{
  "n_layer": 11,
  "d_model": 128,
  "n_head": 6,
  "n_kv_head": 6,
  "head_dim": 32,
  "d_mlp": 448,
  "vocab_size": 4096,
  "activation": "gelu",
  "norm": "layernorm",
  "norm_place": "pre",
  "norm_eps": 1e-05,
  "positions": "rope",
  "rope_base": 10500.0,
  "rope_fraction": 0.25,
  "qk_norm": false,
  "attn_scale": 0.177,
  "bias": "all",
  "tie_embeddings": false,
  "parallel_block": true,
  "init": "uniform",
  "init_std_qkv": 0.0149,
  "init_std_o": 0.0,
  "init_std_up": 0.0149,
  "init_std_down": 0.0,
  "optimizer": "muon_variant",
  "lr": 0.00209,
  "lr_mult_o": 0.811,
  "lr_mult_down": 2.0,
  "beta1": 0.95,
  "lr_head": 0.00622,
  "grad_clip": 2.0,
  "warmup_steps": 200,
  "schedule": "wsd",
  "decay_fraction": 0.383,
  "decay_shape": "sqrt",
  "final_lr_fraction": 0.0,
  "batch_tokens": 16384,
  "seq_len": 128,
  "doc_mask": true,
  "z_loss": 0.0001,
  "train_tokens": 99470000,
  "steps": 6072,
  "dataset": "wikipedia_en"
}
Each number is 128 + 32 x the weight over the matrix's rms, rounded and kept within 0 to 255. Layers, rows and columns count from 0. Numbers have three digits each.

# up: layer 6 MLP up, 448x128, rms 0.139, rows 322-421, columns 64-127
# down: layer 6 MLP down (transposed), 448x128, rms 0.261, rows 322-421, columns 64-127
up322:118115129137106073141154143096155127133102127161136177117134161126090135121115154157163196114033090171141119168154144131076148181147173094121138147094064122060124083140072123119122156110063167
down322:134055114172105126099087152079074125120095185130074131142173111159103101106164103150128144184110112100184152145118148120120157137135155093111147125183109123093150159092149080109194129144114076
up323:137053112109148141171189136110146136108138126169094144158123062157149120088064120105114130116117095158128112172143132076079103101099136122110093118160145196158150126152133085064153185144093107
down323:078076174100108114125172130110130189130130118115125095088153131142147075154064154182184124170109098096139136120127089139121182101111144172110072162154154108129105148161149138079107110129123092
up324:167166153092131109134122139121185152126123096112169158103138124154134140099159078114132144152134141162182151178156097149157160147171099158095162101101109128081168192081168136107112109152135117
down324:150125160147069142160131095170091172191127155115106085075157135132158158143087169110105142148190177101147143136109095160130102090115097131127170166174126127127115093140104116208131109143141139
up325:122116121119100125119153106170132099143124105100151131110105157131119138094104166108109144126133118127164137169105117156130129160116105065115160080169124132110125100173151089108126135112103142
down325:106083141113111089100136121088184077146130126142110168147186207097139077109166118082107138125116131078133147132151131157153108124161145100127153135144145170108169164097090100109129105173107147
up326:135131122124091144163128122106143152164091086155111129091100071137229115147106088118216142146135104123125154133175114125095138142162141161116165090180114130121113128115103172074062143132154137
down326:160171040166111171105148117094152115103160169132153128051128148150064109138101090114202131137158085130132150054120178081170152125106145169160178083121114094159143145160090101147145147110103096
up327:073128152122104063126123155084103084119103124107091155119122119142088178084106123075089178141133107167099109088099107169155121144153096154144092161142068096143134175116182168136140215089168153
down327:120148101134116178128133133111056125149151128121117159132109155149134177134101114089126189131145156065121152160135151169112107122127104167134071100136106142111144163073166148099118133104129116
up328:135092115097109112171163160146130173126162111122098106130070144072112102088114106152100120126117130103118084187136134136102122143115092141121149121127106148061123139102153079058151147146125118
down328:111142136151145103071133091106147137104126091140116109189114133129105068179174133167155120132155153030096139167138144157190087153147094134155128121130123129131043112131152124154153103164136103
up329:139140149164126100103131182137087091200135134108124133121146112118125070086145157092113133137072129079143123146115084127097134101174122149138148147178169107083090081098111113173115166129139141
down329:149068167086175157165165104088107135126113132139092124180172116120133105068102127083158116145153147146118152105186109135107111050163119146177102140158146099059146099165199138168126143128166140
up330:217144097116128176142168129106146098108170081103165126121083107136138104139203117107107176137149095052109127097084171054155062112149116146112135011179064150121162144153109103142130179088140142
down330:149125130091098086174098174101163117110194117149124099092147149121086171109224120201092121100075131143062119094096137056134123137132135118122171157118126146176101106194133205080125094142128123
up331:170166143134133117092076076123080156141117098061173147138120135125143067117126065106156120128087103183090103141151162160050170174130112137138095077134084133061108174157112157104136129202131154
down331:107129130106127091111138080124069164127118127141136158106107179103112000074139120167160138095140148255078130070162089094171147154135102164121101161138129154060069128127136161161131169110121124
up332:129089055139103113075068241087107145142120145162142116115141091137116118128115106095131166163156090114131134126119085121160129093127108118157093144143151134124088135082148116163131123218141155
down332:093080140099098092152077141089178171096160167128176164095111099115155116087107142121118189127122097158130124139096110075158132147205119125099197139124161091130129148174165142129159121194173091
up333:122140110108190167141088116147130141124087183170135120121134097081115154148131145141110104042127172154142116207130088082121121118086167091130106171185133087168091095130131089154119169138168112
down333:199173147143154181175108107115113121084191141136111098102105089161081062153125245171126100150089149158129135103167174133063161107103124159110126117133127180130103138141098122189094150094113110
up334:113092101152081040151133144174129160071149179159102148084131099092156104067130095121105102123099098143061138100129143153107164150175108185160027087192154145064147125102131128136133159151094056
down334:146134100160124116167158183147155143123160170153145123117109129107111172122088085127128203102151098146087140157104107153193132059149122097135114110078158140081081154152190126153099150128143136
up335:105149181084159157104170148122109117152125126124082135148103151127118128158145085139180109170074115115135142118109119134113120094114101131164109156150129154116127108111094118146117137171183154
down335:113145172098089115112103113096134126137182156110065116173134126123113134145109163174111130125129146104121144166116120134164145168128178134135109144101101119102135097110098177110150112133157081
up336:131102114090136137145134182148160127096159114155118133103126153224104134093079090128172109109112091149136072068120092160113073148151192098180159128058098136174145126164123146141120134101128162
down336:225073130141140130156096147128183146123158141094122059164102135171106193130102103100139134090116144127130182105145185168167102130134150136130121100165139142106129141154129140144094117154138186
up337:093117097060131149109129164116159161087083076066145170123171127122143151099108067128164169153106108125122151137146137189032130204088137134185143117125149144105145123092202106121134169129120131
down337:103152098143110128115145122131054130114123155116097201096130165130188223099185082077149088097143134043172077169165125142070123123119136125109132126174192117116171107094110126112192179131128133
up338:156215130073129178153176063105140133119108149093092121138128160140166131113130175087116170158117159122125078088105077180110162113143094155086179060121088130150159156103146034170205134145090174
down338:049138104072147111110152208077126122121157119124129101136129173128142172121075120094151168126138169089111144048119127133195160147149097117123085108104156157113139153060163074148164167135106122
up339:151114127167154129164151145137123190162142130109183103099141188179135057117064091102097147096067066105119141076120110123141119127119120080136126129183086143133143116144141126124152148175139110
down339:133126110072133098135117108117139141176176104095143145107091078125149143174037073124144145115139095075103128102136110107125107155181132118120123179206184121102108131139123156141141122149176098
up340:126116128100103113162178118115124155131103122098086100109169124158158108099091136068070137133121086138029061156098124089062131116130094105080176124150129099127133155117141134168024142179145159
down340:119110124140135094127131116193117094116138039084152157120135108137101131131111169136123175122049169096151088131119111145123076080122067096107103154114130094144156152094112145123093194122133161
up341:136136139186143136154124127107107147104128126145157130136155166155093119111131099174145092132115173144149136144153118098121102157094082148104157140108141105152166116126133098132089131133060132
down341:100100112160129117159122154138076118141196136132091137167123124110116038160169120184163143096176156183115097139103116083076091108124125162148128127164120098160121130144127128127144100132167101
up342:157146108121151145177164098130091129080111109116121121113156188111124105160044110117172202155117126041068115078168101102121116135118071104081108139130099127163140147078131149128135070148158100
down342:170093184152154166192151160116075111099095091159100127158114160102111082134111057097170091130189200097084136161160087170149045147082123163118156162128147073155164127103154125132118146177155146
up343:120142124140127129209189159200180133076136117065078145154108161129080139159133125095126141165060107133123108122172145111138103119188124102168098130106091132160082114121118122169141137144124137
down343:137150138138169109107098118070140159139130135079125152152152110148092071186141139161139140096131116140098123179093113144091126000116106112109105151059131164102126089168088087131103158106165156
up344:081024104170186140153122121134169118107077109126136168188144076170140107112128144127111156042131132119110131129107133198116176129200090121133122147082097171112123121172112059140081162127127166
down344:057098092102138132141107180128159147102159195125087145092182103144108150166087203114082097077083126100136132134134123144129114163160102154157153157091114203124166130180099157117088167129108106
up345:119102121174174158099079150140101094160123132115158118113120091169110061186080158120150191178160153130165152137162191135148182166112140134127085115121127131092127167179123122155119214081127184
down345:136100147135104166097118159143126188112118118116086091114127143172153000067141125162143153124127102140134122154152135162132167143122172103081099133160133099117105054175085148121093110145159103
up346:111095143085156135118137149134133089171105173170149120148164177167105152108164119157134101074148149150123166121138113109111050146181158149187118123105136150165092069122087124110119149155090122
down346:081121137030168115102162141174127188133151109118124179122126125155114097099105141209107108136133112180133148165128129136115114187123068174139098131186097105118085161173182166089184180112099160
up347:125106093133125167118162145174079186136138090166106163173196114074104127175124135114100145080120103135114146104152164128051116088092143160149126120151118136103139149121031105165088133177127153
down347:118125173082102100106117125065083146114136175131107132155184151101053174123184130083182138118135110143086165162140114137070119121135149178156136079124129150126187170116140120150078089107127136
up348:191160154103129101108123112079130135088120133124109084106149114114183119106136072085185091079128145147121120129115184126156143156146140125127142069166167137161120095112068101091079126093117094
down348:087106166131056097151085184147142142175124075124175101081082134152118188131122141076133104164206115062110135167175093153047107070151133089084162181154138200151147106089096160168137148122086179
up349:115124143132225122128157158090152199089054111093152138110145117123144079138157137144150179132069133111073092143187127148146139082134122134118137190134151141193134189087179085088132127137124130
down349:101118105121147176112085146155122117073118141111121100107126143138118170080131128162097100114124132152133085125112109194110124128112104174113147128138147130092117171062139137112124149168090105
up350:113119159128126145141115104120125128138094103105158191105067115175098152100101065111108108133147080126098138084157130100124146091192111124127158117161128110131195156102127143095134150108135089
down350:174151135103098133103128099160190136151151132154136125099135128132101143123120146156103160126088119125184074151166137178077181109148134098101149108158161128164110104137153155092126150118106144
up351:137144063152173126108105115177128116132142122063163135100135125173144093172096139154143128112106117119120157122126151080114153129153139132180079164206119092121085109122155156199093085178110098
down351:134153145209070107087154172067183027172149134142071160153127119129198150087090188164163150120161122122125138077093086103136206134143144105089138135201170108150184099120124135134174124232134133
up352:160099115156137096150151091143135138125130127056255137073036089115134104073060118140092126172075182098167132148114101201182155117106136116163135195139159180112099130138136127179155123086110081
down352:154117138126112191078148131073181134104082100150132186115110100177182153137151143134112109125114113041136121123107125136120124055146185127129114123164107112046080096170128086112128158116071140
up353:121091119116098074142094097246128144165100147113116159151125115175151161107072155158074130146114112132115121129115115128137191128102106097098137134129158122063161134179130094115105176173100104
down353:136120147093163095105059129097126129148054126153150125140133113181130081132125028183107145130081117123165139088114085116161143069103101097076161119159163095185100150120115135135131117149098160
up354:117154125107121116159102114161122126085101097098129150137143154194120110062106120154136196124039087093130093125147158074106162058157163138132150098138104138172177105120081178094076145156095124
down354:107138155173152184074096144138104120080160174159112162175114100083115143093124073117117131159100169082148093077110140167106074142113135106134137145140126150073142146167124126131154188155142121
up355:158177170128160124064119120112104112099107128127146132120102106154100061133112112161105090080138139183153104125211181052104111145142184119130130120184109151081146185180179132137112174148087143
down355:136102142114151106113100161137136125130129105143135091142110162124120000117102129187106167170138099255162126136101168119119143151115116152150130123115130124071147118135115119131150136143131128
up356:207151134121120088146222158114140123054121150141143123116124120160221132101121091174142136082177068153130156143131134095117069095104132144144072126145102113087113077099103098121126125119095124
down356:087162141123155164096140091142166097186095110140115119037117145142079120122146146101085172138099148092159112128157095129164115131186166109127098134131180078133038129143158171148136145161068140
up357:123169152189159123063138069191115127144182119143195146101150096123148073114085157147077115104139173104074141132136108160168173127114179102116156118131131169151082159106186135123100105093112130
down357:066094195077076087137101175160162165130118125143164141037133107181154098135101099094105091149118122163148111139161181183146128117116096080080151113112184126104113121130101059112153091132136163
up358:090114136100084094090099097134190100161117166088081116138099099146162110182084085152154129129067145128168129110130107144054137160089132122147173158204140139150109094113151151071094178116126135
down358:167107089167132181132138135110139112117135095158161139101068155127152061145117124157121072143181105113178151132144153097160170148119177156134175206111125074154169125098130106133128168082183121
up359:131111120195111088129116153120106121103189103139104175092103074109097133114125117193153159168163169114099128161122163107173137135103116143153067163135160172121096208084153064157108167111182122
down359:183137180125109132120134089137148072137145121131159092179135150088067105076094057126150122144134132064153042147129135073147099138119117194172147128147120110119123118091142177106142169190160136
up360:139148164150161078076122106158065091089071106104150107147180112197120145124142166225092134137132084093126126144155162128125116176151148181106100126140164155097148096104131079053104102103169144
down360:175145153175115143086168142090043116161082085080170102145111140095126200087135189134097136153145141069146167158086096119103169197179139144106078138123163105117062081147115124104112156135184145
up361:105140137107162129097206085105114150098098157111096116104151137177116084097105168071058110119032132164137101050114104193154098147126110102115125086124178153080150100111158117147066110116097122
down361:073131143086212104153186077109146097086144139132129125105158191114116139139133126152121105077096116164162156083162087149147096160108128088118196094127112125120183118109079135192128122122115099
up362:180100097143167048107123136145200100129105120108115151183123159139092082102093150176135145156121132109126109169089148068147166112144108116090080092162179161139120143175150084130126099109091120
down362:139121121103163121161124098066064127160133141193121101141126145129102150111121108106139094124107099123100144149080145171135170161109163172138156134103153071124133097146136137148155102178148114
up363:163122106163205088100114092130086180112095064187214115122146123125095113133122156131154115158065150115074112153106131092137187142137115112108147145115118122167141118138173087111146181164119175
down363:171094163127110135115099144129084144204131114138137195089106175120136157213164130105143095147167089081129084200131118114143115124083140117100109133151048177107135134128140133148120114076054145
up364:090086104095165182109092159137136130207151061101138163116115140164177096129125045128086149114109119118101069136111103148172144164143107175140156106171108148124087124109150115105131106131135119
down364:101143091151125162091163061072072099201153153109136157187120057085078128158087127145102142138136170119161125151133114111154177153104189131101132152138146101144096124091130143187161111116120087
up365:231195140062137159142210130178211125092141156102179132147127083130150089165164143094153094107063063112159135112138121203106159123160111161149157119155102150184106099128040109129121065065150198
down365:139166201121139144109099140088131108107140160078150176096153131161098163176173111106100145117146107117149136090177171178093127071126174142041080099115042127097098123138067116161138051088115168
up366:119161145171113156088155118106126115097112107139113196141119119156141118158129059142071105098119120141112120152117106179073077098168125171170048131161054069135152097101126086090111127140167112
down366:163145133139150092161097185125134132141093098149111155141080124147128124147175127201132172122102108140071136158121132109101125106180102128097128117113085086144062087161153145127130035148105148
up367:175154075086197092134138089146153137083136103120162146139113119127093075158171107061082157169116123134125113114161081052124093150163109095193139146117138117173116091175069089135103080138110152
down367:143142137151102107099123059148148062082126079125140046132087159166124194120144065161101086148147098106113131092094110073094160178120116110171102119118105062140156110175095115090157085097138126
up368:143069171150166143122145182074088164178080161183088135110118151142084124194081131119148145095148093145156166140145117135093117144170089118210126165113111121123115129136045078142087081164118163
down368:136077166150089129189095100117134061133084116130101134134182169191150189119116113142097086119093134139124136122092150143096153158116178188167164124125159111136139072157112112133178117123060122
up369:110088116179118127086094137122169135172143136124110119157121090127102209140122135151093153115153116139099086156152091142127161131137181148132138067082091140160123130133077113139137071120156162
down369:159138127117125150124102099119124187111107113109171039081101125136116054101111116109132123112159155086107166159141158119154141177104135130139125125129129108130131151133148112132121193153148119
up370:122171146102092050165137172121144117146132128194116122113106137097168137103134101141106185041148093024064080160135116098142131136145087148110122094168135101216151134143075061071135134083149140
down370:114162122093073170165116129160147113118137111105145143160115156174161062070138199139165129130152134142151064147131121196125162149104148118115135099150072166184145159183117131206125125067146108
up371:132154153111120169167115168195175021059178112106114096122158056152223132112086163153102079161116086096087157132104086099114136078138148135136106150101192177116100132131078151102113129133144114
down371:108109133103166157103118101108144157080129160135127095098111112131169137154196154081110199089123117032126136153077126194156120135106167097131191113146160157177052177096152088151102118150052163
up372:127157147142141092130123165126195098166149173081102132164170094151156184142069175137160180149127153142093124110148147129148123110070101064151099140128171106112142143150140165163126138112126114
down372:112141136140127137170136156138126105143148128109136051172118143109139078088163174130130126134089143137101152078140127137120086111100151141115139101134137154110113135107099131116148091119098050
up373:119222083099130159126150122186156180107142167170076132176088094071140092134030120124087091113124107143132147119106119122111124086150176096174126149127112129170140167150116125123118145147151167
down373:104079197117174152119107098153122126100203163197150121157119039159154216091144141149124128163087123093146108155133116120109123110076067117124147108100149150118086079112139102112129124114179082
up374:142159116112154148087147151145157125041118147188147171090127139132127125100135118151113059089098125096109169129099096123162086093175167148176097082119184112163144118144150116140135142100138123
down374:145138164136141173075105092136121036153159119194132112132090097087157159139084158131104107120119176060133154184174121094190199161149141111113116105132179104203117157116098085171148110108089144
up375:112107145145061140178106140123155084128116105128158181177166135091180124031112161152093182141165134139130113157172106103099178170129112107121151117161103171154112162108150140096088102091108135
down375:157130136133122133128136166093161154079169096149135136121156081087118096146159129166141101086125151185124132090099109086151117150139118098173106115167147094128162092120110115169100151127097124
up376:074107124091153151121099105134178138059129110100145144122124108161144184138134138152124200203116145145134122151091128080091138148171085079149152145151154125137128129153154102134135105126055136
down376:136106167033131122106113089147106165130177113171139187117136083115100175166125136137135139139099129163132118200107098116075106176105188158148141138160098072164129136117133078166129165114152070
up377:129124103155074148100128089123128134153109188189158095109117132110149128086097172142127095103142155131152145110140149131157114144144192118111134083146133174130169093161147169133132126089119130
down377:134145112115098163121133196077193162130144159067119180126133131145101158145147171169071091111115118208132114133094149102112138126109119165132139105142117079139131090117133129095143176085142142
up378:185092106123164158115073090094055095142110179168146173144134140089196119120125128169127152041093103125092058124167121090114128108137121125174134124155113127117109123161115140096142145127175105
down378:175189135131102166166075110134128175114082036129111178113052129095075140098127076140166137141085127125087190128145147132113113131149151154123143114094084097127138137193151177045198122137078151
up379:176108097118162179103146176152106159139113141133130134148142156154132098090085149156169130166146130109129168141103104144134074083134094117128105147126114166174099123126120146145117141072169116
down379:094108116125168183128141151112170115146162143140101035149094109101133119131093124115142095151152060121172097100096107159103151116088129122145162135104101151091134126133150108135130162183121077
up380:091117116168140114151130119176103220082105131085121124150108171130117108086105153166103126062138121113092118072153098110103123168096106086132145105138150095135159162170149127114110106122098196
down380:113154192147166110091178127087149135144148148098135140107122191128072080093135090195138102111155151206105100164131153125174129158129094138108099111168090148117152137095130155121164159120087163
up381:090183185141159151111104129126169090105140090156062069178088116109132126081156147164156140129160134107108160132135084132110068109068093151124130161164068097130174180117106106134152193200158144
down381:107101098157040133088126033082141125153164077123157112143163112175131140158120096134137139129123113140152176156102156179152104149181179109143169105136128119069150119154108106164114103069145114
up382:115109107155173105132147122086186084172099191178110124151143148097073151066081142151168147146170092146185042182125106148095128134111124006130106076098140146111152184141118096106077117151125134
down382:147169113130136098128125171140064128134172119072092154120147144121097092086176132113120125130112112091107107108142157089137196167118169116117149110092091122185178151131165114146150122113111103
up383:120102129087150190117153090142087130178151153158137135116064085172208119128170077133024113160084147068051128175146140214162169089160044094126104148220163119163151114122109087150128129107076154
down383:154167141068123197129173110040073110142075088095076151159102159136116146069189151095165089183142106166146088151124236147078134125142094111120103088143079091095129051141146181066126148210085125
up384:110176108112134154139137123116118119088156189171117118124093071108216078156125133133125190102134117140099054130114129163136072136169174167145117134138153117132119151114124117132084084130161091
down384:124139088156079150115123170120097139186133085109094120142150107164112167186130122111093087138148098091146116087145146174099094154142143127088156142083107090094135065124115099152116127165061155
up385:086091114199135152090113096103117159171120163130176124085102173129156124184153143211146097100139098087153114145101108179084154112131134109141159181206062174157186102103119087131155127131115226
down385:113182075124126104145163054145210079046152150138175154167125097119142150107156163167087144091127117133216142158098138093119131114086120142118145152129132132163136082089140135183118141133159160
up386:143104156120092108117127123234100137135187083166117154155148125103114134139158071165107117135090131163157155096069089163094112134127155125107031137105091145162109100142095115159109141148123195
down386:097108100119209155111126182146102134112151108169154183165086113150099133132169159183095110177095066114190127103088144092124118119108134154130105139095117148110152110129138076116137204094166080
up387:063164147103114171103116115141079050119169091091097118114125125198140145141122154129141110103122120145158081078172156119134139195127165094128104146117128128108146135119187176077120086129040182
down387:151143183117129154095101152109167139074166129142134143078118153095114066128098090126124141162142109192097117148089123087109142127070160106098107096129168135177108171155150168090167134168127092
up388:107131124075139072108095128177160126225145145093160107144077109136147209153120119133156130174099125170194121223138170123091165130078115101149127100121120143122167107194179114101183126144093126
down388:125147142138143097095108092122124161139173116107134214142114154199175137118144185119149138097162166072048164153141131090112077117098073130202122055136143121104140107062153109085122115137090119
up389:130125162100181089076044159139133167169074090180162144128162131073110092123113124156135135138163099140149147139128136128123123135128170135086167159119050125086087145091097110109092147185158177
down389:102140103120158134097163035129174106124113138108126077055144148105122073179136106174086076135096118115197181175101164178131175184120141124088135164110126152166129131116150116104129118125130130
up390:177164137136170118125121132109106150124133113117177138136099132152138073100133127179150140084184148177142102104193134160095117113138103137162079115152097119081136150106131118117150167141084133
down390:116102124096117128119135133114158119121116134131140196094150154137141035114142104126145115113095131255147135135107144125135152123138114133111079138128147121109142116147125170176112108136080080
up391:110097153112184154135150155127098200090111102152114148116140165166137125149176148181065088152140106151081147159159158121132135137122131089121164157108113107117175085117066057193083101090136163
down391:174151098109139043118129148119066161201139124131137141078131137111152194117109098092091156127141230130145162185121132104178177148156124119180116107068102113133122139063126123114118173116178119
up392:178099168109172126124131123125156161144132146151108116121128154154077118125125054089113121147069103133139128129122105135117118125165099091109132137155145203156166138143101066119116145148097152
down392:169028103160159104095112122125135191078061133181082086093136116109073102102165146129105147170085137103136174127157125128182131102125122096119125132120186150157178078107168122101089124194126104
up393:152078133146095183128177176144143117145120181117078144089143158140114087100133105112057133137145152051121168159139107100085145136170158155080127151134074177103131083114122064126118169150091092
down393:083139135199201144135138169117097115134080131121169096117121139146099169106169130115163138139095108130138128141166076074200123123181167151111134100136140134086154085167172133174185094073180068
up394:150092182165097129061098105104164068171152125203175206114180128160173082140140099069113094128154126109136076151140150167116104137186148144137112167098173186193119120074084121159125131125109191
down394:123149129159139138137131108103083184151099127131134158101104101132150145123132098099154143123154183110164145150065133133167169178075127135072173110122057147139187127117114099131105083076139108
up395:074205106208146134132172120144167148152144147192134068181123124126143141139117182105136078189125080088050113092126146128158142096144101140148117141115133140123137144115085148102100151152095145
down395:107166114104162105105145109094095125110119120090058126135128137135100190161165166127181101165121088109079094099178139141139105109134068093135193140122132126122183131121122158092095075113069154
up396:169130088120152126192085207164152124104120127051138154134118122119115144140112102139141179121095135133132145115194085168101150140143162136116067056136127140120134115154170091098132141154170111
down396:121153138067128139177119115056103110131128092140125136114133086159106054102090136132088099159158128109157179133135102097144125134119156149125104162096110135181159107129173101089171171160101114
up397:156228170100127149141122087089142088141147178172109127108115084145166224150044147168104122129071107155131158159118144115092151061120104123125110106122077102082138139139068103098156154154168116
down397:132127134114073197108097120135132049140153131150151122185114132152174232185198158149090113115088144139111112179152146167093141136140173114172137187126088120140113089183166142131133165103143128
up398:117084198152118090045112115145150108163104076129163128084079116198172104129164163121187140160134142135099122056126161110078077132127108135116171127096149158079140145135174138170175093168154094
down398:085155153111117096064191120109135156160072059152108128120183087179081118171140136100151125151136124190155159079165116110090138117133129108110134157111164151094232121164141095092150086141120100
up399:060207129093117158132149206132100102132113153082220089235122061140079000033052110152130157161128157167115144179213205092066106255085074120225067167216160109109189255172206097171104180202080180
down399:139132121128144182155115124147121137146123099141149150140152068107098000095108103143129139118056136235124155133131147131125114167116097105168102132130137147148125183159171141051122147147124157
up400:159088128094090129129126165123158120133086147090143147060184128108096132078166107139131170134054161127157140201141137097113118097101131106141088106096085127127079127112112110127119156113129140
down400:112102148159061153072160106152068136166108151112117157149095126134126210127164155173117142124141135113056132157138157161141068120131123158143114134099134106157068171183072136113131088085119126
up401:147143087141184105110077113124130142156138136119177132127148143144127079107112132098112095135128166182137096136119169107144030088158133115108131150154086108161117145060102138177175150162104149
down401:180071144116108127100121106200124129120091207165132099132125169095153085104097087101122097134157139066123203136153136101120176113161169117076135094143131099187050127141143067128088082111115089
up402:093155136171092087154127121140078155105062161122115120108121171214128103126110156139151127068110138104122074089109132126133145107107104096162104189165178147102107095213095153125118127142126190
down402:091199135105144117131121082096119110134137159118182133158108120103136168099121084105139122151148108158165159115120114131143126132140073092131137147174081120146146123106120107139115152140109093
up403:132095139142135123135090156126120089176128131168108123094160143109130099183163112130134150159136131105069060177149170144123116092126134152163150144092154190148047106145090090144118130125113111
down403:131126090153137145101094113049144093151054160126100107173094153128121136134232099182121190169096146128121172154128109188074120091117146151130150127154151107134150107107130146089171108170156061
up404:119144145099098188125146143118116176172127118122136120168115053140099085119105130108153090149064119156154155173120138063056141152112170114146107133149108136132148133080123062091154121130101118
down404:103141128128179161113122132147152154149121163146120129158102135153098047137115133148138167127130081174081194121159170088102070126097136151165109176150160128125143133166152148099112106164106096
up405:171121154109172129180101099156209083094126122075115137128161124091118086113144072105121163100125162109147142150116142162083139102141103157140118160123123140089104150139115184113116207196139142
down405:142144146070143169228102152127143089104133154117151117133117163109123067050149089112136109104094113233139168149107175126053131118139130201111121103185150105099084101127131171125129145167147152
up406:139135134156210193058164153111178147136126136139147090124166122102154138115079145155115088119059081123090122091134140108173176197070114132111098123094087168152121136124160155052126122163120160
down406:122140125119067138094132076141101164114057108124122137156113118134104127135144139117150137136119156151120145091096149126126116138119141094122149069205150088161139152119117100176172080112103096
up407:175112093111125145101107119146104132110105058108146112124161152157150132145121132151103150145165165140103126127158150095153057109129150107179122160157163129096083141138136191132108190122143093
down407:143100134159151108089131169147157122168181150106087117134156138151178101145115143166169082099138099114178132111105123132122145162129103159121143114093165115213127085113174213117159114107159108
up408:155130122145129133094169174126110126144115112117102081103196075195146105077117070148114087162128130108124103134143089069137124105086155180128183078130079140090134144153066123080123078088145190
down408:177154191149079101139170102114131159088102177085085107138196104110123109129123133104158118152112161123126101163099166115109121189087112054095123133167172124100126119147150111099107117124189106
up409:151127132102182107142098134132106126190136120138156129129115104115162140145159123171107121118090120154122055216098183156085152143134094122130139102103104151078092164131129099135179125153098134
down409:144139151091115163138146121143115154090124133105096118138109117090112086153117137120088117110203120098122128142140116100114177106130084136091151154037135127072142145173126194162138136174147135
up410:209134132117131160159151136132104153143173123049156136115082189092176178116162094152103124139127153143116118187118075144135027159124185123119098108140172139172114101116098164128176123121104147
down410:096150186102162154164114087161103152099118165101123154199085115087117181051113173100133139150145115105146158139133119111136126081107127164108079133107131146167113118072090140161152139109114147
up411:119164132128095106131115112169106183149137077122156108156157096104154085121087155092108089122072136136159135107159168137102123100142117155127143161141160115129127136130132094123136130129099146
down411:098089145137103174117114131136137128146155121153112112143134120124137031094120121127168153164193121121098120175113127080105136154159148128160156125126119126093118097150140127128119141102098089
up412:124146058149163183128112107171114114145144119160130120129150139092075089152198140168129142105085128134046094123156159199076132147099159137120093071103133129132125106039142118142160197132071125
down412:164164087125136176084096116158118216131062091142096120155051125173201193150179168129113146125125049040189082142103116132095148139151134143158156114129126131092194142175154161113107102095135136
up413:198062076120134123187134166172130202134139069123154137199159063145118134084077148107104162174142140147144162098143120088103131133106137114151176176112164142075183114175086140139117069150143163
down413:197138127188118149128114059145122156067131101133128134069073133125113125173123129150112130149142137129139133098178134082058141108123110090151156154182124106147145151111160143172127110118118110
up414:142142160105175109150104166142127104171120117074084148116099132107131109154100113094159144164100137143155110126080123110106115136212099122113129096084169127153128149144155187086117157211131150
down414:102128146122147074123076138126129113113153132135147165172114123185122081174098180120124170087157159161116155112065164129124157091205121131068138102094169121080192138135183159107044145171154103
up415:072153134098127121128156063198156103151143121079116144136196113116154107135075169087124096072078122136102156152134113178102068160149115075137124129113195152125138106144132131158172138094157103
down415:112162160111155143078100057133050122105161124130165102103124136129133124104108132116175142141154122128116096148153119133094141090123124113101131127109164109134139101144171145137123185156141098
up416:127111152122135086116132116076116139121101144131116115103121086136105117136110109094052138131073112146132107124149118157144121153193201126176159127137159144130142135115090143082145140153167182
down416:107103148139135079132123167110118205031108093152139095133182194127136097100112128151108172145125127136159150185162092166096099108100121136163147172083110140165143132065191129155082092127061118
up417:120175139193104150177112124174168161106132113093141148177132096138092107098082102133087127142153093148097085134182131085108102113132129103225109171101128109057161191145158122124127131180150139
down417:106074119149129155188142147153162174165116145091099135117123153126125034106108177100110137136123124206119163159163117080109119138128147092132140117108123135128171119145093134119117137105131155
up418:109119104143069140175120135073139159115066089119157149110121079120158131105158128113149162113128109169084097028108106155091070111143238175132073093078131094115132152112107177168046150110116141
down418:106112106124122119163143169096170158128102067129072151123148088165179223148100091095106147108154181110130163090109155111118108139092126198082079148132143063138147103146163156087130189083134119
up419:079144079052099149095106118131126152120119154135124199120168096146115162129133135144090126074135157122152121149118160115067172143124166112141125137110044166105139100123151127151126113187077128
down419:073137191153106127127132071097158115106145157152105148115075133151136099123154112142112134172145108255150122101130118170157133115145117167160067128098169141118138090155113093145168124193100160
up420:153151124136121114110100133168157155135149070125145083175072088144137129151062155135088168134170134105155084121105160115161095179105073150135119151145174085180088153129118004121137126176100099
down420:172127078117100129167121157107122152108148122171160124113123119177099154104105166052180181088151127099122091136114136115168081131095124163147199233143154106181110143084101111125158064174095141
up421:171087110084151180061101172142178115159136113109170190163107186130105111100156166126116083180137140140106142097158102179167124128120122105115113125124126144059130128103110126114107118133162123
down421:080190136121101122102151106076085119147158113115155153092146124087119098123106078067110124165122163133095079146093059065108147153161120125164094083133147113147124149054148157144130153121078168